{"n_layer": 10, "d_model": 768, "n_head": 12, "n_kv_head": 12, "head_dim": 64, "d_mlp": 1344, "vocab_size": 10962, "activation": "geglu", "norm": "rmsnorm", "norm_place": "pre", "norm_eps": 1e-06, "positions": "rope", "rope_base": 19800.0, "rope_fraction": 1.0, "qk_norm": false, "attn_scale": 0.125, "bias": "none", "tie_embeddings": true, "parallel_block": false, "extras": ["capped logits"], "init": "trunc", "init_std_qkv": 0.0202, "init_std_o": 0.0, "init_std_up": 0.0202, "init_std_down": 0.0, "optimizer": "muon_variant", "lr": 0.00671, "beta1": 0.93, "weight_decay": 0.024, "lr_head": 0.00494, "grad_clip": 1.0, "warmup_steps": 200, "schedule": "cos", "final_lr_fraction": 0.0, "batch_tokens": [32768, 65536, 98304], "seq_len": 2048, "doc_mask": true, "train_tokens": 504100000, "steps": 8490, "dataset": "wikipedia_en"}
Each number is 128 + 24 x the weight over its row's rms, rounded and kept within 0 to 255. Layers, rows and columns count from 0. Numbers have three digits each. The size before them is the row's rms in percent of the matrix's.

# layer 7 MLP gate, 1344x768, rms 0.06, rows 266-402, columns 640-671
099:141085127159130122136199110113173132158135099129127124119084121099144129139104127154130092114122
104:162154155131149122129128133151138104161137095157105114154136134147149143139114109146108129128158
106:121117141148141099142145167138135207111125146145123108133157134150098095159128180161122119164139
096:143098125103123135164156111147112138099133117112132133116092136105124106085072132141087118121103
094:122148161169097131133133154135104140126108125138133129141134120112123138160073122137101152138168
106:126100123132141139124113134137076164108113129126114110144124139131117143099102124135123140133164
091:166124102157135154133144128089102118122148089094087143121087166092166103099150112143155123137105
101:157123138096131117138097092096145115154143112145102194121111135160122121144133120159092078101131
108:104081153116104166126153130109119100140130127150118114132101153082116125125118099152102123118125
067:169110131131140075129116134122178142127138129140141118097146151133141134175162118131125119136128
097:134170107104113094128102108108119117078154143118102121110139077168156138143111145081099123146112
105:125078153127124109135110164158093140169121099139129094148129095095142152134105140131137105142137
104:142156136130190150158149139143088124111128135155179119132117124122149109179181158129158126135091
099:135125124139170117121146129113119151110121182137141108059139120141159164123124152135117159125137
104:102148126114132143134189143106122156140136115101076136121096130128160069131120135118144118104098
100:122132150113122060150083171128136139124148137129169131141109124127110108128130156150145133095125
100:110105142146172120087143128132125124172172088160134089150146133093136156135090171152124116118083
092:145159094150125135152132139102174182172139102138143140156118121121127150096117112161119114129127
107:146130126134146124140106136131122148084152124111119143126121121080084117111107130104163108110106
117:148072121134162117117132111131110167155169103121128096134136125097116158098147111138115163109107
108:126169130131195107170111159140119110123153127120114110163125100141110144140106131137137128137162
106:167163132124135091080109128144091123126116109143102119103104127151173096131144089129123111157120
103:104155108178158153125120175124107116122156152165121128117109111096119128121118090176107116122120
089:104086122110127100108113158161163112126106155122139133110116116176146102102122092069139138091166
107:111136145166146141128133158112132115161102161148115091117116143116144141110158127119158128137125
094:125146186124128097146115143128093116139100106124079169135115094165146084112084120125144133101147
106:159099099156133097136118108107116112122179110135109102154113152106080140111145111100103161147108
096:131144130122123119100113141091131174095140093099142114106134161144147123102120122094151111104130
096:126118079133131120135122135166145161113140151144145169166134111156131132144098141137168101114082
105:144138074079162137111132134090110091131109154116103116148170101112125112158130121099135081156111
103:102137101084160105126173116153129131086137144084091156119080114117128135113119128095137113110146
100:121086188149143133153133192136132163098128157090108110095096143130162089131161184162128085140092
104:108124136075115164116130155106096133130107100081107168152117131106117126120101160117160158112172
100:156128114170075144125110115120155147094156154125125153149149147117151137058137132143081138102081
104:110117117105191155095126119171168114139150143112117168146095179102123145115126130095151113157140
102:169118132147185117126150102115075141172153087134122106145144128071114136126124155096141129122144
104:090139156101132098134132106135104145163136093131095107127101116067083118167098098156095114126118
100:099122093122122127135140067104136121092082131132141142141161143087142131132129129148118137142158
102:134171124190143167089134145120097101137125115166114114131135124137101138140109118128126135128132
104:129090121148135129105139137155160144079145110144105172143115130131068164084129182113144122127122
102:139129131082120130106101089066128102090122113105113142091132131085121094124152151164131100160124
092:126161146178123151127138137129117151113094132105089127132093147092159121127163111121154149177101
097:122145106104107155122120150122134093125166131068106162128141166160166116135113114106131052152192
102:084124127159177155151084117124153151126134107154098137115136117097145157123110067107121110092095
100:121160133143137152131126125147131177168123130123125102151139136114125150171113098127101126091124
098:139118126095148081121106104113156121113122108133169154150152104120098123174128154143129143079133
107:165079146158129177117079151124114093191144134117147112140090126139117104123132124123124133141099
110:139100164171128178121107149146140135134116111157105130117119154129134040103116135116163102163126
103:154147157162137163154128137171141145124161145088117105132133096117149099084061145120143127149134
109:145151145123114128092111125124156160101137092147116110140124133120148148124124082133154094153120
100:152155095154098106143165159151098140105160145137136142116125094158116114120183111131111125159164
091:094130135138116141124126121165117169126110180152098138134136130134175139097118132172148155128086
100:201135116147109070175111131120169113117151137155128176142130159112126145152131117138113136143134
112:151146088134145134118120173157165139191135135099126101133119111146129132130091129132148122141118
088:118119103152145141105109091126101120116101110097128087124128147138124129138089142157148105091123
099:118137131116089143093155142148094152119148154138097172137107082156122101087160100105150137153158
111:142143136140103160121168137169113138104126141162137140135127128138122128143126123154146076123089
102:113109140162156154153133076113138123131172129117071120087141113161132127137157121123134130085087
107:138134173164164087136126099144120131108137131098117171102097142115168124124105161158134073163112
101:136167105114177155150172116083172132112089130157110157110115120134122095167144159132139094127101
097:182076136165155129103153110130130101116122128146169145122104115125117131161129151124183144136076
105:089105086131135136140124112149130172150134120114086105126105129122139088095152115080140128124165
091:152143133134130154137151133104122134134101107141084125102138076154110133134136119143150069141120
093:149122139122129083087103097151144145119116118128103140158121159097072084123148139162139103096131
105:123137155149133111093133141080139143140141122111109117136143122129130135120141135172144138138112
097:101146111153126107137115095130119071152154090155151072126140122161105110162152161136128140146123
097:121174136137141164142198153126123136142102148086151138109116131132160101112115094130116103141120
096:132101140104106113131105132110084155126144112111134091114128103109132105142070130095098136125136
104:119093112114156165127106154146099085157168165156090129133124088107123142107149151106085119133119
107:110103093076150146126137127088155136105105116120135145122122121110125111087149132127100152127135
106:092144132171139116150102185144160122169107097128127164117122145122068131142107096122119158141137
107:097131107163132134110090107129122116159137095110143088153126140078118176126127097093118156124118
094:140171146108126155134160131120121153149148138122167168136143190111124144151117118129135178122114
104:157103118133131144093101153146132109112116148095146131200121111127154113138134095129168122153119
100:136148150096128124118117154159138158118141139116151137111135126143124097109149110152121093158086
103:167081122151111126162116147104107134155163115156111116092101136099153125096132127125130136157145
094:132145135153142119151137142125115109135129092065143123149104150165144130145133110150116186120147
096:102124165138116120117167138130100152111118114132129132135130171107107139132149122159138096111116
103:093155138122113145175110102116142144134137123127121148127131114119097134136084168143190109161150
110:115084137121128084145176131139112094129173136124082140102110107140126118101177141117138114150170
101:134103154163115103109136107154125159156188109117140107157130120092139068137126120082155158144138
099:150134120138152120095169134128133141119108081161114149101151109173125136115118161152103180126124
095:131125137090161099073181085147123150139121131162117069078112114142114151177105154122148140098160
099:113124135138116162087134155144145127116141152137139122096126160112157088117145167125099108115097
100:105177077176160153106165151158089086090139166134116127187106101121113139154107139104092098109137
088:105118098136112129104152121110152126117148120175175092111083152152146097120093111157164123136147
099:084082116134139125087137154129164112117128142106109128121085126139147149096121112137181133161073
102:186124148109136136117152123172134139097132157114125094127078141136120152080179142077144152158088
104:126124136106130110111140132116100158132122161138166163103148145163116103089162147160107147155116
101:133122145132139137123137105140144089156160061101093159127120121079116167113166144117125114146133
107:156101112094135126149134138124145150162143115130110147121141111152139117122112133117133147145087
111:129097127168137139128144111121138151137119151122104167187126150151103164090141097104149143147119
098:125101179114139151125108079112131122131106072126110105080165151129155137113098092133132131141103
101:114121146090182168174101145068114154129141109169140116165114133076121159126146136104161131112078
098:151154087147145137120148111150138115148137135123109131119106180149095099126088065147118104100132
089:125101126136132132137105134156103118120137156101101155119108111098139075142130096091136175134115
106:139104174124121108086150171159138122100100104158167110151081099135144122138100115097118148161146
104:129085113177108122122153103122117100125131116103113168135140158076120129133167141088158122138172
095:120127129094127082177132117100109102113103148123073135115100083152134141125115120145131104123100
103:069163106142130090145124137144160137124097134157121143151174144132113157151131144101103157162136
095:116157111127174074133131124158138132134146148106118132137139132132134178131096116104119151110107
099:101129134125124115164136116178112112146177121167103128143126091129136121115131140139138124130092
110:129162132112153145108065124130166124103090119151139181096115091122082119096114128083117105102140
104:121143116114135123063116135129122100128120124125140104099099105143171134108143115111137144137105
108:130138092181130100160105152167118148159112142182127105112130134137114134112149173149113122140097
101:155137089131121159130122119158114128104116133101132150168167116108171167111108126097123118140123
100:148085147100145156137125116112154172141079097082131145123108058102110141152107145107129127125126
100:141143124122166145118119130180133160079118138074095156102125095127143104155080123113111132133095
111:131120111112146126099095123117112106171097121097145074117120158168128133095183163143052137107134
101:182140132115134126100130086136136144144092184130162124116136117128124145110119133100111110152110
102:149120128102164129137099144143106130123129097161148112137111146105136149137147124110152170104138
108:161156125100140206119118130124143171123108153120139161112116099170125114091136113094088136177089
097:076161098102120131131149151069157097139108098121107121084111174128138127166134115125126094156163
103:086118083169112071153144102094167083154130123119115096106114139110117145139142141144108121111117
100:124096203126160151129118110176130139131103132183153161127138181075158115141148178170123160107134
099:143055122112142087163131132149166146142076133131123162158159128099090121095123127126103165147127
104:161168132133161125081177172130145094131132124117127114125123157144129094104117137115169102118139
103:119143169135112112104081144105115122131115163123112127144136138177138089139145146103176120100093
111:147150064122100111143154151120122137146139164148135157105056112159151153127092099104108113143098
102:126127086085162127120163122064089144163102161117123150159131112131151118147076097119124091088105
113:150137125109134077140146130133141091167145128131180154106120150159114117110106101132132168170111
080:107149091141133169125148113132120153139133134123147118133110154121120138136140158153099196144138
103:109121096102166119151151125079125116156150125116142101148097148141139115103128138174110144132168
096:119142125145131089079105130117136169114116124113153142166144150146151148100151124114133101140131
098:125115115154118134128112136078110131156111115134090125112134130142136103136113116154083148108060
102:137141096111122123105103141163154113101147135141177131143150137103170096095152120131135098138106
101:127151139167116087129141064142161181135133117148072132164080123057109112131113139110145126130098
109:150123112142124138109141191115141141131156129127109166113137126138129108118124104176136133120127
105:132107097122113134115125117140117083120162099157090153103169187108080143137137113047102144135095
080:138107123097143122135135107078141094114162168111147124139123143160122135097113098148153130149121
096:130091121126100108158104158102107077154160086117145096133115166122146175153109145133096119117116
106:137150138167120111136157113136155144110123124146135098116144157142095146131082153117114138151141
096:158102111150124123115136124165131143094134122085115096131119168123156151156133121141106146110113
089:130164087110140077100142098119154132169096095097126138150123127132145122161096130144102148162120
105:094111130165125121116151121085120119126146118128117141165108159121118121108140154113104149120153
098:126169133168120121109148149113109095174115122080134115103126114073154106086135160151136117141120
097:115159141069111132118109095146121115143134126142107126152103088153115125147150156143167135119168
# layer 7 MLP up, 1344x768, rms 0.0632, rows 266-402, columns 640-671
096:091106134137102130105151126152112124152140094117102137118130144183141151136152118123161128100175
101:156128150109154114119138136135121135177131145124115084171103114134106112149092102161111141123140
109:114149088129120109122081144161123121118129090147178082115118110172173126114142139109155130103104
096:104152128085112150126145119112130150062117088136106125173110126116119111120093141148117117116112
094:121148137138125124116158116115129137100133126134152119133118138157152142147136107106180127117131
106:140153135149139144108125096145126138106162142124124162154106112087127127116108149167143133157113
097:103100122147130107066153121117139126145124125129133091170118150160135114160137115143131128110104
101:112159103106131117113133122116141163108141117094176179098102118120135178148111143127098114105168
111:131089139106123128104142126129118124137145132179118137112106170124134129130128103165114089116124
066:102135156169149130125138076182090117118116166142137158169062116126122130125088109154145139082103
102:112120158134112156085106118152190138143141152143139126156132175136105102133165146165138127152124
110:112163100222139139131148128124103091083156142180125153096136161169145093155144105127135112114095
104:155111090084164091097121113137127136157139153163128117134190116149127106150087096139133096171156
100:097143149157118154135121141128128124112101150121114099111131111124142125103114122095146087118165
106:117130101120159166179105147167186160146096108088112107140157155113152115130115150134138121135108
099:128189148111126129142128119107123117132093145161113167136154165120110136167163104146113144112128
100:136132191135118105080139115120133109138171115148098079101181114105151178157122146164178152118121
093:119105127099128143107165121145150139104156110135141108156083155120143069147096110137123131163097
108:133081098094128128148131090128125111141146088142097123134109140094126087154136124080105122117138
108:134092146121148109126137091114128117128156129093110138128123122103129129136113146117142102135161
102:135112136125149127110117097121138109164108121122139113140103148112138140102100131119148167130126
101:133090124183163167107117128109138150095153143117145100159148099115085158127149187129129179124089
097:174116151089124101126126105144139144096119101114142114132150153157134100108128109083132132182141
091:101146107116090098171123109161151131109134161108127134140137096140099131184159075068075181167118
100:140164098176130199139102138151108149138103145124190096101115128137159140138123154128159127109146
096:140075119147173134118140110086156140094141183134126154122120171123121103148133101128103151168131
104:097158123131132147154149146165136195147111144164105116155140142116101124110140126129109071123113
096:116143110151120096103104168204116148132128140099133162134147131087122085079101099105129121153125
102:141132156109136127113133106118153142104151094140140166131129127082137108097146094151112175158147
108:103129078075163106128124068145153115138098157123146125098153108139133105139128124131134141159104
106:059086099107181098172097119128154108152157128084131121111122139149120147149155147127133140132147
103:131116100126107120173152100141116124161124137162175135139143142125137157157111179173114126152135
101:163128137085136125136135118137154137131124158078094141128151102115113123119108126128146123129147
101:132144145121129139130142138150100118176157136144124137093129096120151112160068135139127113117148
102:171104135114123154107072144130117112141101119140116151096129143168122180135137123124165135139146
093:091144119128184148111170091147078159162135105161116111135121148103128149140138138137155108121178
100:144084140118151182106159128115112143136133104112098129144135131108134114070147164109141132133175
103:121137113133105126186095164132158121101161118095116146101115112136119128110159077138132148114130
109:121129124129115109130154084195165131112134120138121171127116152106160149138136131130122123082173
104:112177111139132107132099151145110129108121093121189111118117128105145130103130150114128181125098
113:097133144122132143159129122179135120117134141138119090122146088139143154120079097112145086117161
101:121130130154125126111104122135137134160114096128147141093154063130136106077115168150151095096135
098:134121113138110126157135150139109154135131149138113125115160152111155109132116123092175149142151
100:132092131056134128157145136089111149147077111093136161134167137139136085107151176126146157169149
102:136153135132139151099138104112132098122140129128138139097164165170121119145111095124116106108177
100:134138129117149115109129122123097106164176169141128144155121106150150093125157140129157160170118
110:096131104108079128122143104135118118128153114143148097127112116118125111117122134129105111146152
111:116151155128151138124129155130106136130091162120111127116113144120127086131110112123158125128151
109:140152121115154154126102144141125135166122153160129143111134167126145133159149140159093138094164
102:176122114158141142138153152123121134115139134112139159097126119146121141144103132114137155134135
100:144134137154142156148109120137103102134141100129128120159093119123135114145152152147122160103112
098:159190099155119124128130103154132114113093142110104160125127115135131109150130113112113110085101
108:133159168134110121110131141160159124119164109129084122149128166125122124135125111121153097172099
112:115169138135100116135121137107105106117138173181143157183119120086118099118170100141121147102102
091:131119119135097153134123116071152155103166174145167144115095123164102150092152146119148165136122
106:135104127097118123135144081125119096117145078109106171160121137127123163143173124128136165159164
110:098144154138158113163116131102095158143123136103166178135124142160184176155144148081130118146148
115:160126111141111126148152198113117128137076123139158126178135162159152105112172141155161121118159
099:131126133176134126137163132120180138153152159121174150094129119116139153130150155117148079112067
100:097136171100139124154138117099126126154157118155116133104139138120112187175148156161131124138103
094:141147103131155106088112131118133138126127153093160126114117149100125109119126164117118090149111
103:119118085108097129108161082158114118130158080145155114121146107100127122132089078134111119113121
091:118092153115119110114124121145142133110126174145139108110121114142134147141114114148126137127140
090:127138102150157102114122130137101084124121133161125113133169126146127121139078115119105112101135
100:130112143082151137109142115112100097122137129096162108122133104146116071163133170136116158147125
107:114147141129170144112110123132094113110145120140127130146118096101158121149156095114125140138103
093:141200109113095112134155118135109131087150178119145122136081131145130127166154150100106115127105
099:102149099124191121067146136115114132158117142171152153116124103100169127115131155149131150109168
102:103115133142161088151121129105078120157174118135157148140167092142145141103137115076136144138149
104:139140133172078141123118142149144132112175128109138196115117172085125111142141112147105154087117
100:093124130122130098124104145080127122123141135098131103103131134147132123142127110147170139154129
109:111168102133147149178153137125140108110115114152155146119152121154139105056118122106134113136112
095:124148076091109087082127112123144116059126088131112112091137063126147130125138150122102117130153
102:126115143100159068120100149133129116161107153098146133122102114146120108083086165117115170133112
101:089130144134127146135123088089133107115139128153088098153108106144092051180114091117148202079145
097:132128178151126156123131151163111122135128117114064115097136105100127148096133093146127132118132
094:097140159134134162146156172126139098128140153142131140130121138127090127120129171106145093105184
101:138158122105140131132085133153106129103129110149109113175111101132139123081114135122081122099126
102:138088133123146106138144107079156136120144130102114129163115088120070111142132204164168144138092
108:113146122128120118151104079136129159121153131133117098118136164111139152126135161126107159137106
105:095106099127145155152155156087131114112113111094084109174139085153121109106157151107134135084099
100:112126132101129129118101128108130096159182166104122122113136139082150140134136184116168107115141
098:112147165118117117138100095145097123103153124122148101109138088122130095158152134131124164139159
095:111142140132167130110079132129108131115126145160137110120114109080155137143172143114135141163088
101:141104095166164160129174142141156097162131160114163160117089134115131117124108198119116108154110
086:112106154151171055097089164174139101128152145102104098142149111132081116104107099110134128096096
100:124126103134120143147134111098088141150124143104132147123119141115121139134118158135089099114136
103:121120156136147153099128127161057161106129106133155112130091107148132160143096150128139101120117
103:089120156131144092109102141143133080146116102123115111140103120124135173121126112127163115051170
107:067132066086102085134139124095136131134144129099142155087128171106152167136118116122180126123144
098:153092117114132125088133116143144129116153125111129132155133111138106119112141176130133137128112
105:117096095136131154124141143112113138116107160125137158118118133147088183100127112096138152159134
099:147146085155106152122132134087109132134112132104148134125079121115098118108133140149187097151109
104:136121097135171072093109091105136149128146148186129123115128124128145125135143183166132151116173
098:108140149138108124149127117123114174132137124103115113117134121148104130125147157154109128113170
091:177102162111155137147155123083091151120157140149161114117158137144131160172081148106148115147136
106:163126129147115106125129168119127113134141142103140143107120116089132133126138097167086150154138
110:105146149155122128126118143149124130130111128153120129095123118140112128147117152118130136088121
094:151168112136138180111104089141150163152106116077134150132142160130115123154098115110136148093163
100:129129162161144125115099127152110158154128159111162119123115139153114129150125115158148149099156
096:141112140119111137161107098135142135128101118141132134135109119089131078113128145138114162124127
102:177164103150129128079094118103137145132166148153138130102096128129106115107131108122139159156170
102:094099130147121108131193112133098149160149151129117103135124179115184161174125108131098165121096
105:107125152116138134085106114141121168125155099104109115147135163141152137117131141098151104116163
110:152142113131137140109120170156096171192107151144159100142126118156161131104122126126123123173114
102:129150129140135124149109156126124126124127111163126116157103140083095131148118154098124125097159
100:196117134112157102116107108114143156119142118103162111147139115110150103159111141129140100160113
105:110141130133104137106138143140117138150112099143147123141111096170108139110069099159121199139155
108:140132099111129141104161112120128171115145159133097115120093127082102110167129096144134131112149
099:160133131149144120159140148112121158120122095153151094150151097162103163130112134104137128178163
108:052106166112174132081121136175154136130121115148116184108183135135131114120133134142114137121137
116:128095139148140057107133114113134141137134064154138108170138187154146146155151102133127202058172
101:126158116176164088139074129103186138110132155104151123158176125143182131132102099126162117181167
112:146142138127086117131142125070101159168135132103121113109177103169162123119125110137135176099150
103:123127154166117157132140100122140154127111128114118113140103169155157149150141144139060160150163
104:110115128119128116133122169090181167105148116115111128100122135093134129143160103117095113110175
105:114088156091107144166131113102108095147142129121097168147092127118115095164137119138122151170110
103:130113115145122140146093076166148115134096113114101136128141140108160175169121139103125117119134
107:111074116139092174153119103128152112103140123134184121113141133120141085108092173138119125141120
099:113074156105092155119079147145140120084171145135157123117123125144100140144168157146142148147134
106:091116096137152147157129164128138101104110129102101144161158117115148114146120127152180149092161
087:102146136151090118113123096125141161081110146130158081130148141151123073140131136113143116150153
102:140134106140167151111116156166091135112146107178151148135146142140134100111139129121156151131116
103:139135120189098161125135090143116122146164111112141103118117106153128116179123048160129149125154
099:109134174115133139116150129143158120084169104107136165109123132140145164125130132094178143130128
103:128140164095109101091145092120106158165147129169129112160102172162136126092148128162109114127092
099:105128084095140115130138174115107076182118107119136163128109108151138126134114122111111111071089
104:135118094145127136141099099145136128146122098165158127139091131157113151165104183054128144123156
101:123111113130115152119139113087168108151128121123144152094130129129082116138135169146104096134163
080:139129102132114168152180085104190115142181140104123146122155072109102116110099177110131125145139
101:121135125147117122123119113089126128101147116121120122154096112168139101116119186105130115113164
100:134090097095125114129158149163085104183148131117105147161181174103162108116141089088187137121102
095:149148122090104117117129171112130149105128137170116087132166132127147137098113115124150098142136
090:109134120122138136135130125097110181141215154139151122147118137167174178137176123142151124127119
109:096169150168102169132144151133092134142110107139156158129117153111122092109120121140101159126167
103:113112127103152115150132112114116099142181171148123086123164139179145118161143133126126139074098
095:172127108154091153110135125121122124086117174091139132077182156104111098106080105109099121122148
# layer 7 MLP down (transposed), 1344x768, rms 0.0468, rows 266-402, columns 640-671
096:156048138127142128155154140106138131163090143135120164145108120086124110138126128132133179124105
109:107121133128116156126142124117096174115093122123165066099102193099133157208087118141103108123134
107:095158109144113134143096119132171121093156119128119114107135132152153139154081073087117109153162
099:124096129132156096159156089115131147116120131136129149087189148140172143127171146135067141133100
096:167096145150135133136101117121079132076141124157123131166155123117143112171071128101135156121129
107:123124116131121093144130147151111064101117171102134117190135150118169096105113140125127098121119
093:105143091104125125089150093141114106069167121163085133093167102101150097095128111112180090129153
098:119149115128187150114105165113133107134119150099080123187132139125099085141092128173136178144124
109:115120084114151131170142154153139169174127117117158116147146128139139155161095130183130121122102
074:115106083163127180144132132119112129161128111098120120143120116123122133144119128140128136132146
100:112169150082118157142162063148108137126159096129120091131165138116160158099137122160120130109117
110:141123169090079130137114140121070130087158144107091130105135105121143104125133117105141142133115
106:089177165108102160146138146118103134077116105147133145121115107095159107101121124130105096150084
100:126137146162138125128115142155128084142131113095115121140165108141133104154138177142119146139126
103:080152141092104124113135105112090121115126116147121126149127193119121130115111092130096141086154
099:163119104114156147088153140139126110153182149088147161093119128099138170105072158108141120156103
107:099113158120151125119173124155157101087084128136126148160144151125104140131144099122110116104157
089:163119147161131135097128176114190145124109132121087071153094108151159092133118117153118183106143
107:130093135082100129128134105162115108113139102153102089138148126154137114107161131187140119131094
107:143141182132102067133156120128137115133123114158084106131113136153098125102158122196129156105170
096:128130133117122128134182156119129175139190134100150114158125144137166124129097145161106134131117
102:111130134170144092094120142167169142091119107121133149118155152105147109169150122125143130112098
101:176125112155161101102139155137141130070149129121165112104079127172121122105107172156120142109103
088:183081098176133138103106142144116128151137077061126146164136146120090137150086173125144141132155
097:100139147080129103166167135125152145145125157124120133164152151123138160174111187139193158096138
101:155149166138131130173176127150122121145099123148173143109096115106171132127185122118103105148130
104:128153099117113154137108126096103126116138163104129085142118129148155143138053117121116133137155
094:112140124157152182142149108081138109114067131136102131137107156137113133148109171143130124113148
101:113157146134118135122130109126146106158140101134110122117141109139133170075175102164112166113123
113:146109142147124141105132067116131108134136099155075170103137107119102103118109115125120152143111
107:099114117121100113086130106109132161158094178128103174103170184122112134129126143126117150137142
096:156101116153116096116085127151151131075108138069128124143086127093154140140141116127116154155107
100:153142164148119210136117130098119142134112148099116122135108187153124145103122096134127139156148
096:136131115155124112097158117149179101138133164131169153152157119150138121156151128169073115157155
098:108127109145164123121150150141124137119151081142176130136148123109127138137125124126073126117136
106:115157105133119120121143042127131131136105125129095159128121163121126110107134127167101115132100
103:134156135171159160111133152160128160113142131156069124143109108123126160154123146110112121150131
103:109116149132162161111124089117125088105029141124144136115083132135144130099104108149178104135116
101:119134154157142101125131158090123099140101130099127121130164119157095101112136162117152092122142
101:128148101113107102032120109068110109139134101162108112110132104148138132084123099119116155158125
105:130094112116143125107095123117104155176073159131161107164152103178138183141141114118142125145100
090:150130141121119133160139136159128140109138123149138183165131143169123144108182132127178127108084
095:145112098116125107095140135109130128147092123133134070106116109088098096123132114139105168159134
101:108166121144144098154118111113157115159097134143107179114108131067098118141114115131102140143149
099:114193121141104111127149145164141118140118130156152134133134175144150161142136087143099125125173
105:168151133059182140136133156148148184131164131123148116116096140150113118160137122150108137149171
104:174135117129102145091135160130179176084133141088108176162098125181150190126187110153156128132123
104:131103143172135118140092125118136109145067126109076139116121114148172122103164108094119190144166
108:155164182124158116159113123085101163095128158102111130159132162120127129151141087152128135134108
104:157136158184128142082163108112115121126145127111136093127117092122138106133131096169140160114108
097:121129160089113114156124142129141110116160127110119112145140125138141110116100086131173133123128
094:124132089122119116125122137153116101087123147171134168180122123126071194132148091170146091187104
102:143116142146101118129153145112155148149121131121161162095133124145130078168128113160128087119149
120:138084103146151117156145110122101140165136146101131107154151149129069124167120122122139094120130
096:110152082106172126076174124151127080196120106121077144138155125111101130168151152161130039112141
104:087101137136160135149134126134103155157138141134097120126081112130076118140103117139098134148165
102:178083135162107082156108116104109151116113101097109141093119104156106165109136089140086140133130
109:156130106101125073127150162124130130098125146120124140176097111142142130126139134087154126173146
110:139150162130132094113096121141116124125086114121156187095125148115154103113119110155136101155143
108:106131152140142125136155136125106128115145177065139135161121118092149132124138123091112159088119
097:146146129158101086130077113143143106108149125070090148139147136139141065151142147128142130090120
100:130167158164119100128118138111180145138095142160128131158078120137141149189114143141157147148139
097:106157147158132118177131128129140111100100124122138159141109167127101129088096146165135123154158
091:125175114140166104149143119106105148137129134160133133142130095146169181127131130151122172115093
103:205107089147122158142121157082137109117147137135145164129136079113150140131094096127135159152135
104:160097137105105177101150168149123130139094094138128120120104130155124107111117163087167153158107
098:121105130154124117122132120160112134148090130137095069135146136119117077090125076159127119157154
095:149112114115074142158153167178110116148130155164090137144142145106135139151157138112136144129129
098:140102122106113143157109121128094132106118080124096147158123115113093115117123119162141149120116
108:168090121108143100137131169105146125148130144118130102113117071129123109141091162118121134147153
101:106157148172156111150127133146141139158156105095153154145135137135113165124134129153104162101128
102:159113137121124162168133154095113129108086123095141135116134146115099108140098116126085115134065
096:119142165135136146115120117189142114132130097162123125107134163155120125147127149121120132100135
104:098114111136128144140105111181081111160116108121107178111139157120134128110173134180125095143059
101:132131085107116102127113127120133113112118156143112160148108115113167146159106153151138146116169
104:132085116129162138121157106140103110142165108145132141127132140098159102118162115126133132138142
095:103090162097106108109125121088116132107144093139116122132129135098137130136162153107164106114136
096:116137132163123111123125158162113089131116180124159115086131109145133129065152129138126163155181
104:144130100109131147106120137104117113150134114078150124130127114154152133150129139120098150099165
103:146154141106085153175114148161121169140118150153157104140156127129092085099087119110118080089153
100:147118084114121143077125062118152134144121113152160141140152152135132145107116121155154085137168
095:123189116150104168159125133129145132159155125103171158120146111169128130131111084138099146105100
095:131106136141123100096143121151123116122139117115103176152101124163122126122114091117101161115092
101:123119131112156158126155117140097139145132095102085114166120124170136107089133113122132134117113
098:111172117141112117133153132147146150147127154100120139138098127152103136101091118138127127168118
092:112091143136123116152151122092164120147105181111108106124153086134127073081142138159125127076146
101:155115145102107156136159128110148120095142099092121158121095160130151151125119142084135126128159
101:168141119162160146163140121166159115100146111148155129122112107158099082140091127089087122123164
099:115077118181136101119137170133121096138112131152141139165140143138115181153127135092122146200108
099:126113094139190118127158174177162178137103150150128103103145097098133115108142104186116109151141
105:094150167165127114089076168137095137108127147125103117147114144118117121107095159135110120145127
108:088138144149189082130125113099168179101141119148140142130104154129120125108106099182101074122156
097:154120172118172126111062147155087136140065075093152176137198133107108139091131103147115166108097
097:143147127100099151121155122135132134129113105108148162118116142111127130087157128154164085146102
099:076096159152102135164100084156149109123137129106144108134114099131165108141110086100117139125068
095:100099153139131070138164149141100120151124113127108127091116152104163113101114154123119098116136
111:112103148187123129108136158130134128112154112119103120136127171117092126099083128145155149143151
110:104177135118144071104176155092103143152159164121112101108132108099150141161138149144139176094126
093:134099128123117134115110129132089149115129112156147131152110074140159122168112123140103102147092
103:173106124157111154109116167132113128086154147143137102114116078138089101090107087144110120113105
096:131095116142067094159112113105127111124093077143121104113128127113112148136142138173153109146112
102:133092177108115161121108078112073115095147131119132104130131123111159095115127114122122124137134
105:103140167132136117131116174140115162157127133153108087097153150146141135125127128124104141101139
104:110146101130117131122139173157119127131131099167152112084083108147123124103132104125081077120166
101:126162163141139158136098137138138091125147079106121140173120147159112147145161138093166123119133
102:146104153092150119127102151100143100174117123094136165158122094128097176135152149091137145146122
099:126119169140139130141111139144128128115138125149088138124093139110136113136134122124091168102093
109:182128135198114105132097106097118102128129149102130130099090104076135154106164090082092138146102
117:133095128154173123105082170139139129156144120093140161133135107162128137128176082108078098106133
102:131145158076135139127138111121147159112118108147110134129123156141138155102124178146116097133144
103:180148103166099147103106149083145112115147143132141114121151184117145114115119101185170098100091
111:112147110143164112111112150102126142089116085112111109155156138093124105154131138186133174144100
099:086113116162116161156110153186142091150138104131134189096132121120075115120121109156133088155107
104:129151126130117127124055165100122074150119139139165096143118138148133122146110118126136104172089
097:115107125094102119081076130150125121127120117118100122135127134106173142107158146162111127128145
100:127110112112097108153124137129129083126080157136192102107113096120092090154119136113145076184070
102:111138148150146142142106112125151141116111135170166127161131131121146099078149088145110125116110
102:105115115147061147080112100124130137126091110113140137126123150122161128148131130114124126136111
102:071156144088129140106124116145101165154145124126152091160154089109204122122114135103147072165116
108:140155087094127161123107111139134102150151121137151100142145142107128121150132134131116157149112
108:111137119138148167109119060121083118149134091116148071114162144127150099140146145155116126150090
088:136121151101093172151162127138110113138152083152142137097098156105120142125115118140100134131078
104:138129156128102140110121121114123111155127098110176162136117123120126103079050124143158147133097
101:082140125118153129124116124104150131109125080089142144133133129128150110145109112113136120145128
100:125147131081091123163155157145128103102164174144128086133164157113139102104162115085204130140137
096:149143139158135119130105106158125123150114158108092116130178138120110164127128105111113113103109
102:114170137137149134161156141136128153137117141113141148131150089094099109115136092103124161091144
109:123137114122135135164131145153156186138142131096125119125138127151123092138107121112118093108137
103:096171125157124119077122118144095137092110134124148142093100136138103125142088116134146148098166
084:122108164142095083110097106145068133137071136136167110154111129134136123117113138146129112129132
097:139151122113104128156114156150166149114136151165074106121080102178119156164147101157122150098119
108:124130169140142115173114102110075153100129105137074096106141137144130117123125103098109057129113
094:164104153121153097130120108112102121121120138118124156108093113153073081144153113133103113134139
095:093170141090160112116155138114099110108120126111130116157121109128127175128134124142116104143115
103:132123119153108137140129094116129101139118124071147123138203107100120182088124108113108133070096
095:129144125190107126149135147088100123129097145154160146201133115151100125122121159133116123119153
103:144111089099163113110136100127121172142117125185089122151135116135051117150111109180131127149134